{
  "n_layer": 8,
  "d_model": 256,
  "n_head": 4,
  "n_kv_head": 4,
  "head_dim": 64,
  "d_mlp": 704,
  "vocab_size": 32000,
  "activation": "swiglu",
  "norm": "rmsnorm",
  "norm_place": "pre",
  "norm_eps": 1e-05,
  "positions": "rope",
  "rope_base": 10000.0,
  "rope_fraction": 1.0,
  "qk_norm": false,
  "attn_scale": 0.125,
  "bias": "none",
  "tie_embeddings": false,
  "parallel_block": false,
  "init": "normal",
  "init_std_qkv": 0.0393,
  "init_std_o": 0.0,
  "init_std_up": 0.0393,
  "init_std_down": 0.0,
  "optimizer": "muon_variant",
  "lr": 0.00773,
  "lr_mult_o": 3.0,
  "beta1": 0.9,
  "lr_head": 0.0142,
  "warmup_steps": 200,
  "schedule": "wsd",
  "decay_fraction": 0.841,
  "decay_shape": "linear",
  "final_lr_fraction": 0.0,
  "batch_tokens": 131072,
  "seq_len": 512,
  "doc_mask": true,
  "train_tokens": 624800000,
  "steps": 4767,
  "dataset": "wikipedia_en"
}
Each number is 128 + 32 x the weight over its row's rms, rounded and kept within 0 to 255. Layers, rows and columns count from 0. Numbers have three digits each. The size before them is the row's rms in percent of the matrix's.

# layer 3 MLP gate, 704x256, rms 0.0596, rows 105-204, columns 128-191
103:106077165097077137141160114138095138134133100121186061103119111082150092097152173153114098136116129121110117133155119095084099169156158145126158153147093126093101075149084117130135183091117159
094:135152141169153152151084163080142130143201148113132086177124138145102129186109191114110087133150081112142148128132127100127152100136138072153056107155189141146131117146067096097122152151108128
100:149106090147199154147134126132142097100136113110127082134201138155125092160149174100157129111094109147202107130153108105155170108173146105089152158111161162168080074118126094115122151115106188
105:063164125108123102122163140113062144126120180192104121110148129150097175118134141166126132060116198163101118154109103169107113130080111144093051167153097077146077143134117081081111153174167141
108:152202080101129134172118095082127171086164193078103130131140131130122141150165128121130180111110164126065173124118134073087117128102035165205131144145148097129067136114134062186188083120145140
102:118128161143093112110099116137126123182198163114153101151153079181075079165103164148113126084102128115108116139125062120152202183113141152082139156091105078137124179136165171096120163213117047
105:108070076209119200128119100109146098105106121135166130200113125105128089102136162105169089172061139135146126088117106085128190082143142216140092138180078135146115066144137063181134153152160119
113:136139154146170137192130139157134098129113127152118097107120164157116093161192131173068069164082169147129131124118169145123133142140162114091144152153170129148080091176122119106192122151128129
107:059147190149115139177072121104102137134147134091133129114134084110120179093117127172134136162199102099153162181151116128128098056140104175144074083143074100148130128078135104138102109155092109
109:119154167115118125137162108146104188145153095151072133175108116179115182098177145123148131116140163160159101101178122077106117118132119130193116150121160142118126145131150147077133112081105108
102:179137119182122140121116122153123146119113122109117102116116155164122126119134134137095127106136101114123152096148112157097123134109158127101151125093139130112112130153038102077174161121064089
105:080135161190068072091138148125119150047128144097095121075079070150083128202127146140125108163073105173128179143162108137121158130172043113102135164160160125071122146092138067105119171176105091
085:148175096079099104126129138124106191108138152143146125155140075129131150112082168116224126117105083129116168115140143126086129194133106179101162085143125071088133111154141072089076092145115047
096:138128107123070165115100147097171125086123118137081150106074142094087135162054125175143134120159094170134205121135101152141092169081062089199124115143131090171090171125143119086151153109096142
097:125198172151176057103117158124115136127102153148127161117110119102135145153108197097167159093184131063104155101117103093095093114101135105135117149137110109151043054139102064147144087157130148
086:113119124103083170100140142137111095138163071140111124077095129080155205092149122086092166136122117093154102117117099080130096064131153115173151176103171180165087113106134192051157155154088138
086:121080109080108135104116144112150110150077187126109126148158134162143087150123138203148116086107100185184164113107156054166128032127088116078131152166176169076123166159133152062160152129126189
099:115112060120144143154162190171067155126148122154086130114106133116121146141076108135136144106142070128111146102114139116121150159193146077069060159109121175098077140181065134080120097137108121
096:135099100129111111146136145104096149170111115135102096112127134093126058161150115102137147087156131111128126127128124162098156083101177075058173145111168114148074128089081087096075154148151139
112:137188153146140120165236151116151153112083134110167178120189134171110069126126097078149082136177106122118140170165108180119164114130081177094133099125139135102126170093135089063177159109154090
102:152119146106160080139125135119104128090102138130083166154099132132124169136083142056133144091098165117153154098124127131139160104146105101125206125145116077134155134116136129105100114126126155
114:113095149100174098156148132132090116091155138147120096110154125144104080161093119098060140165160094075177126142145119084190107147150120212130068112107167138080111167126148107141195046146153122
124:163142112064142084138137076160118133153175106106098142145139134149091103152120202120034136119162112121215108115136062112126115105130174092092119146138105074137136090119113125173114106111122097
094:098110127152128082098119121117101128137093201152112112096112150102111126081125177091103157192177127183174163156097131177085131150068139158117105117094119127099114118106186090162139158145182097
087:200156106131136125142126175118117159107062078133122120182150119147127184153129123137159145151138156091164073073100050209111110159153174121122091091199182108147147132113063044050145126107111088
107:138133084156151110155146173147136130093122120089133096108096145116105187118136086123156221072136125113168201132128164128145138150128113138075160177103112133064146132110129105160102076116101114
101:213187148143185118163207128120096106158093118168050059100130157181136116154146088186113167119144124151168132164130140112138073183103119116135130098156122141082098122122189112142171112123182104
105:085103143151126078105155101174148180093113117148097185175102124139133147188166100137144092115158202174079127148140133135154141138158072145105096147099131112137068110152107101119186086127141136
087:186190160128207165130122172049130160100159099132131108171105123095191125174176102174122112100111093101143108133068121185144189105109162154171155087117170143172107121134120123117173155121108161
110:140109140167182132130115160165118168128093095159056185091091177140076106132192149158098154115058111104152168163095108083139122164115134141115096163169108123141092133139112189132170156105160149
097:097107148148157171113144077151129116108097169147087148197047102138150125124109116141103174114110171109115142142105136140141135142079147145127078155175101128069123196132188154169101118105164100
098:079103125095156123112076116107150095154173141159139069157200132123097109147110117099068143158130113140113106112076083163121141041187196058137082119097170146138114121163155082139118094153150074
091:094120109165029083121177156116145133175107150124110111131131134131104156180071179146116129135063115133091176113135145116072111127139155145202188086123104115115128182145161134138150097208105127
101:174184175126196101172166082067092171173106142143137117122114181149088104110149154185098148163128151106190163180141130125137078128089072178175086096103104089159101138150118130137132140140134159
124:115137115136072146166072105162163135110137123159105143064135135160099108161123090141159140171160167119103135068178145068122161074090197123179084110099131146142167127146188104140121129165096127
079:036172112149136162129123092099119095159105115139148092117186219146081209116118168117159162108112119100138125076163106170143121103184134128168154109149086107084132105127153134106137141066078173
099:144147105089133113157122156123135095106083214136123126165102187180110070108093103133166135127161116113150129182092067117140101094125140103101106205127161137144117115150144062155081127120063156
113:162118131095098103147130097135089073177139149101054129085141112120136105094115164137175087153136144110122129079080099222173144110131092145129152119163058070126096126089189139135122071094125142
096:106174159094115154136190185192134157079116197156100144108128158161124115077093101137116156174110143147158118093060122162112093160218154130085102193122145124110086105220151129074104149095182143
095:166137129099149153140126099141135067101181160110133097156135110134082070121088107143066132104133150163203136105148053116143147139093096126108141160146169117112117094130079080123090150118140150
102:112108187107187105165149162091170113151071143160063129088176096112147147134055105133116157111133167107192112118153115073169118103090096141103156122070162132098063098125182113064141029165136146
095:181128147087170134133144180129159140154121073125091062165118149171113143100165054134135155179153114140155122142112084102160150158096147134145128116145130091140164103163147107113168125144138118
097:111114097136103103126150107110117113176124102118093132152103151146115145129149118112223130116100099175083164173129074153102136105158096112193083125176039139108103076154149194169134110075156106
082:154142103100192153120149153120093131137084105134128147113098104108095193088130127136147146101117185126128157141128139101138161169151148153106124123144088081084122076041132123180128173217149104
094:138098128101107122147175155136097164090064138102119160118142099166186090100142119156104101146102104101113159104122121135089094150100165169149108121105104136171129152091122086133138177110131113
089:183101139145090139090119171110159151102140049150103093161157085139179128147063138122109110135071114175148118083107123082195118148107152100138156110135159124103133104140108115114102148091175066
126:146165143060116136157133187143084111126088178177083100103163165158128134094138110155129112114164204094111107099094091078141099165138100146077096140130119122156097160121087091069118105098127097
102:147111073195117142116122069099107158164113106204069096047138108110078159132165126116169089115121139158174100099128095205112118170141137134146145136174118174081172144117118128147113135136117128
105:099114140111159120115109096142159128112088142100116067144125169151152196118111108090175209141097109096106110167141164141097096103067176117083103183139162133112099106140142086110108119090110140
098:168085112168193157150125139100117111135114077109157150146135143079133133137171116085190080111102103193137203204119080095086156105100103096152138160143110182119093113144177124133216084132148136
102:140133109125159121110128141187152129133180112136169095164090111079084131117117158123160143149137064191191149191192140150157145131156080114111071186137107121171140121114143085111096142098132106
102:073150095113124167145093109183115133149123167112167093126139132181040104199046143113115116101095129137123136132106171095148139136153102065109078138118139162132130166127166129113088060139083136
093:093114099161102136085108137173118113162175189168034107177193104125122169120122107070138090151146130029131196159188102103164111140133160121148125106118138134062146159099104116083102129174132163
106:127104177129134102140116142111079204077150112119097092138148170104128098076158145134112163095155104105136120090102101097074113190148136112162118196143081101089080163137151111161187092138072132
105:138084160103187113157075140093178050129181116157099127116101152085129120106121094096111064146153116151077134054108097051091109130086107097085102124148118150046109119138141131155114108064153126
084:139094124127133142130083124094112123093124151140167115113128163096128110102160102102133138071100155119155110162122125120115106160110130174096139155090120095088089093148134105133083197137080124
090:090155166132119127132139166122124080151169139115131107131122146149052155153068164149094141069112137104120139147139155152135077168175114151149105173143112103132156191116158116131133072144147088
112:150114116184115070156086171150107139127173167128092167110083138112099136142163134118150119148131142192138101097113126127116093205132114074088071182170121160148120123118101129071096126116151163
092:121183151139125110130173135133111155162143136151123133080100171130059155114145165133162123130102152148172190111130152128138169104050130179159163091132138150106102209113089143126158096151056117
086:120146154164106115141153202106111147211150143129064116137090190101203110169091143154119175202142167059064114123071146106128082132170097132104143098177099096094105205062076127144152103125155164
093:093176106159148176183112056090202087144168151123121144153107162111149116134187130176191133145173150104161104129141123113111125084140077013077120128127119154119093123150177152083101159110110150
099:163134118117133090202146152152118163098091144144087118119127088152092125150150062080165133099106090136156091139163095157157131131141104140105131169155228134114153076120144112158175123116080079
105:177160154175214097171151156121131124128122155103104094087110124152127166100159060157071172109088111129194203101064101146093115098070095166135128133090094135073097100190180152131147086100111103
106:153132111093122115125183116142095165159134138159075126118099147126092143137087168102135126115159172187181189146127084093061118113092095121126138129114100140144126149166164154152160158095129131
099:133104122130119093143123159116079139139123144122105199098124095112091100159156139119120108125150158094167159121078111179056098169164113112153137141107119138091105045144149070070088126112103147
091:174125126154179174134162150167196138158201159086120157161102154125063124126087132057121172093145153085117233118136176139159081083119094153162068114110164117112120149167079084150096114161134146
104:141153121082123074167160135080094126196150087202110084100111153152168156099172118152147148174105120139130146166102097168188151203133149167037143048086117064123129098176129149143069094155082108
104:105173131153137164139115084060109125191133175121128189053126127163117180128142182089111156124112117163081113102142179113072122111131110118105107179151110166113120135164145112125109171163159148
106:133123077164151133098140160090149113173144172098106124134126162116150148071089161135134148167127134066082087130103099153166062071132084091119108132164134141105072085110135154183142107119129143
088:101138194095165192113130124167074138167079098140083124150114122141121102081158141085142144125121107169128119192133119110130129112107110144088144116155117116136148063111173124118126123109076085
094:143157162116139158141139145093175073126137150077136134171120112148109168087114064106137157131107147199187128163137102133159112111132145144103124132143106108112124115163124138152117103115135174
107:128069152145086086142117149154095143148123119130061112055127103155139084104075141186147159121157091121149100162150102097149131166069125166132096158094152184142141121119157118182061070129103091
096:100116121187114113156130117131139112095116128131125096126139145157136113104160153133047197147124107122117143152113147169125107137118108169165021104104133096162111150166146147124103094108153175
107:113116137107100076186102188119092128144115129103077173164118087106108160121088109135125144152120122109128148089154144161170180091138109137180185079124155061139090072158222120161160152125138117
104:121195175212125085107121072141161130144139126118137104101109108129091131129164085100116134156124117170122106133171146116103085132155089141146088113135134162164063113135100103111154167102097147
102:111150112117113158105123152128121138087103133163081129184144096190075161177093163110115097107219085137107186118152167132111153195141092142089135142113079099156123108157134105114136149139031115
099:141156114087116131137210118109119154153071145175109120118059123127116141180148175122183079114096189087098122094152050130098051091168145139153123153128078182117137170178144119152145148131168076
104:140153179177115111158143101133083195107065095085080105171069124164124104142124193170096184130091124096146134159134144160155091192075093139148155074152143127086073142097088081121118100120066187
113:116167125090123093163097109109083127084096154145092125101069155096145187147131167203098112157089119111180190137127128156180110145148145154103121140090063158127111096171159189126121056218181071
098:196141131135117111131061107174136129118145088118153178111080147197191115071070161132136101061152123141129145117091179148142088143080095104153127117110124140115120109109117155140119076135092156
103:149138133086168044136095152100100075149131166133147129094133121146080179122081105062137142100130116080104114116103110138091103148133112105085097141183118136180084157121109167113085104128079102
101:048127127184108097205105180146160144179144168126132091129170147070151151098074133156127112136105123127139158153125106115112146095143101145132137175115138124168123090128129117219138127236161116
083:151075096152132076092068090164133126180150095096099168132118099083121145129171086167135125070137155128080089119112146069082134165129104113122155156124146195139092203145117168203103047130044173
100:098162131113167114109091152123160167156128123117130102156087117114134142130176092126136138168136113194153159101127100114105139181196132103172170140095134125116104136138157116081080126121133128
103:110173090184148132140080121083094170087112148126169205099117093142170137141131150150122143156123121129110121132069116118162139121089167119138154108117123100149143130172130135181126097175092185
098:105149079150118122173152108173110105150138140106129135116113151119123161136159125127104115095157082138081144132088133197156078165133147208142119104152085130119144180134157109163118076165222095
100:107124075159108157202122175120115101142133119116130091139170117130131135115115131104055126197083152149165160134097110099114128094181140100108082145114148119161091072105118121142127147173171135
098:132164175146094143093121164153133138142151112099165043136153137081154134151142084104184154073155145143120125087095158125166165193117201134097099131134126124117108073190128116098162090077167168
105:123173137199139180166109094119120059163103174154098126038171174104124151135151128161158131138071130166135152161167155135117151131136123126159103116167071156146116178148178125134136154080126059
092:192123169197134146150119135138132143117102072133127123154126124123156068071113083179155144142126149193135169113133166162128137160169104156127059077053129099120106146157063154122176135138128106
109:115125111174172120110110185114127076076139127107127193094137148132124152111109097126136173119136135136122159099161064117110134095194110116155121206177188072110060142048115053132053171159107151
099:154098151122152143126107086137069147109044168131182105182112118225127191074148105095143157070159145114136127145162142164087124119149104160111143123136105140093104068106159102087140107085054220
097:140153137120152140130119135122129205060181102157151191135119116134156140133080090094163142091155130074149108115184150130137114099131139119123167072091148154149118139111085137151076174160036152
100:168141120133152178151098160120135138082098135106120148156092142117142088162126175155124123167157176137117128160058149147177114129098142136134121096143116143125102065128118091160117062150131137
107:172137137182102163119173126156208148086171210147192144098064193099155107160095166154090127061149141043137125159125154124092133128108116160114111094155120136161128128115150141112182135151128095
110:124124083152151095187148098133149097178086131092139126171130149106118183109138134126135177093206119144145145132107135121163114125128103132088104136103122105105134176107157141105119046176149134
099:072133117118125135100111130208115131142081108129079122096185122153083174083086138180131138142157113104078171072146135071211162092148140075138098171125091118149152041093139120130118116182120125
097:117219143123089169176125091152082083096085112115111129156073118100156051139132125108220134098171161124088123087106108132169067162149126092100122138197137175125083113139157080149106077139125125
111:132095097157175084127137130170162137197109116111108112099176113137162178122128125125114137048122083097147117139140147100136102131038183077133109137106090108088134031122138108137064098116133098
123:116158144106125118165190153156080113158102205166096105124161124172128135115113105164147148121199197133126149142066105112132159173145120158069091146127167090168077175144096068140102142112153097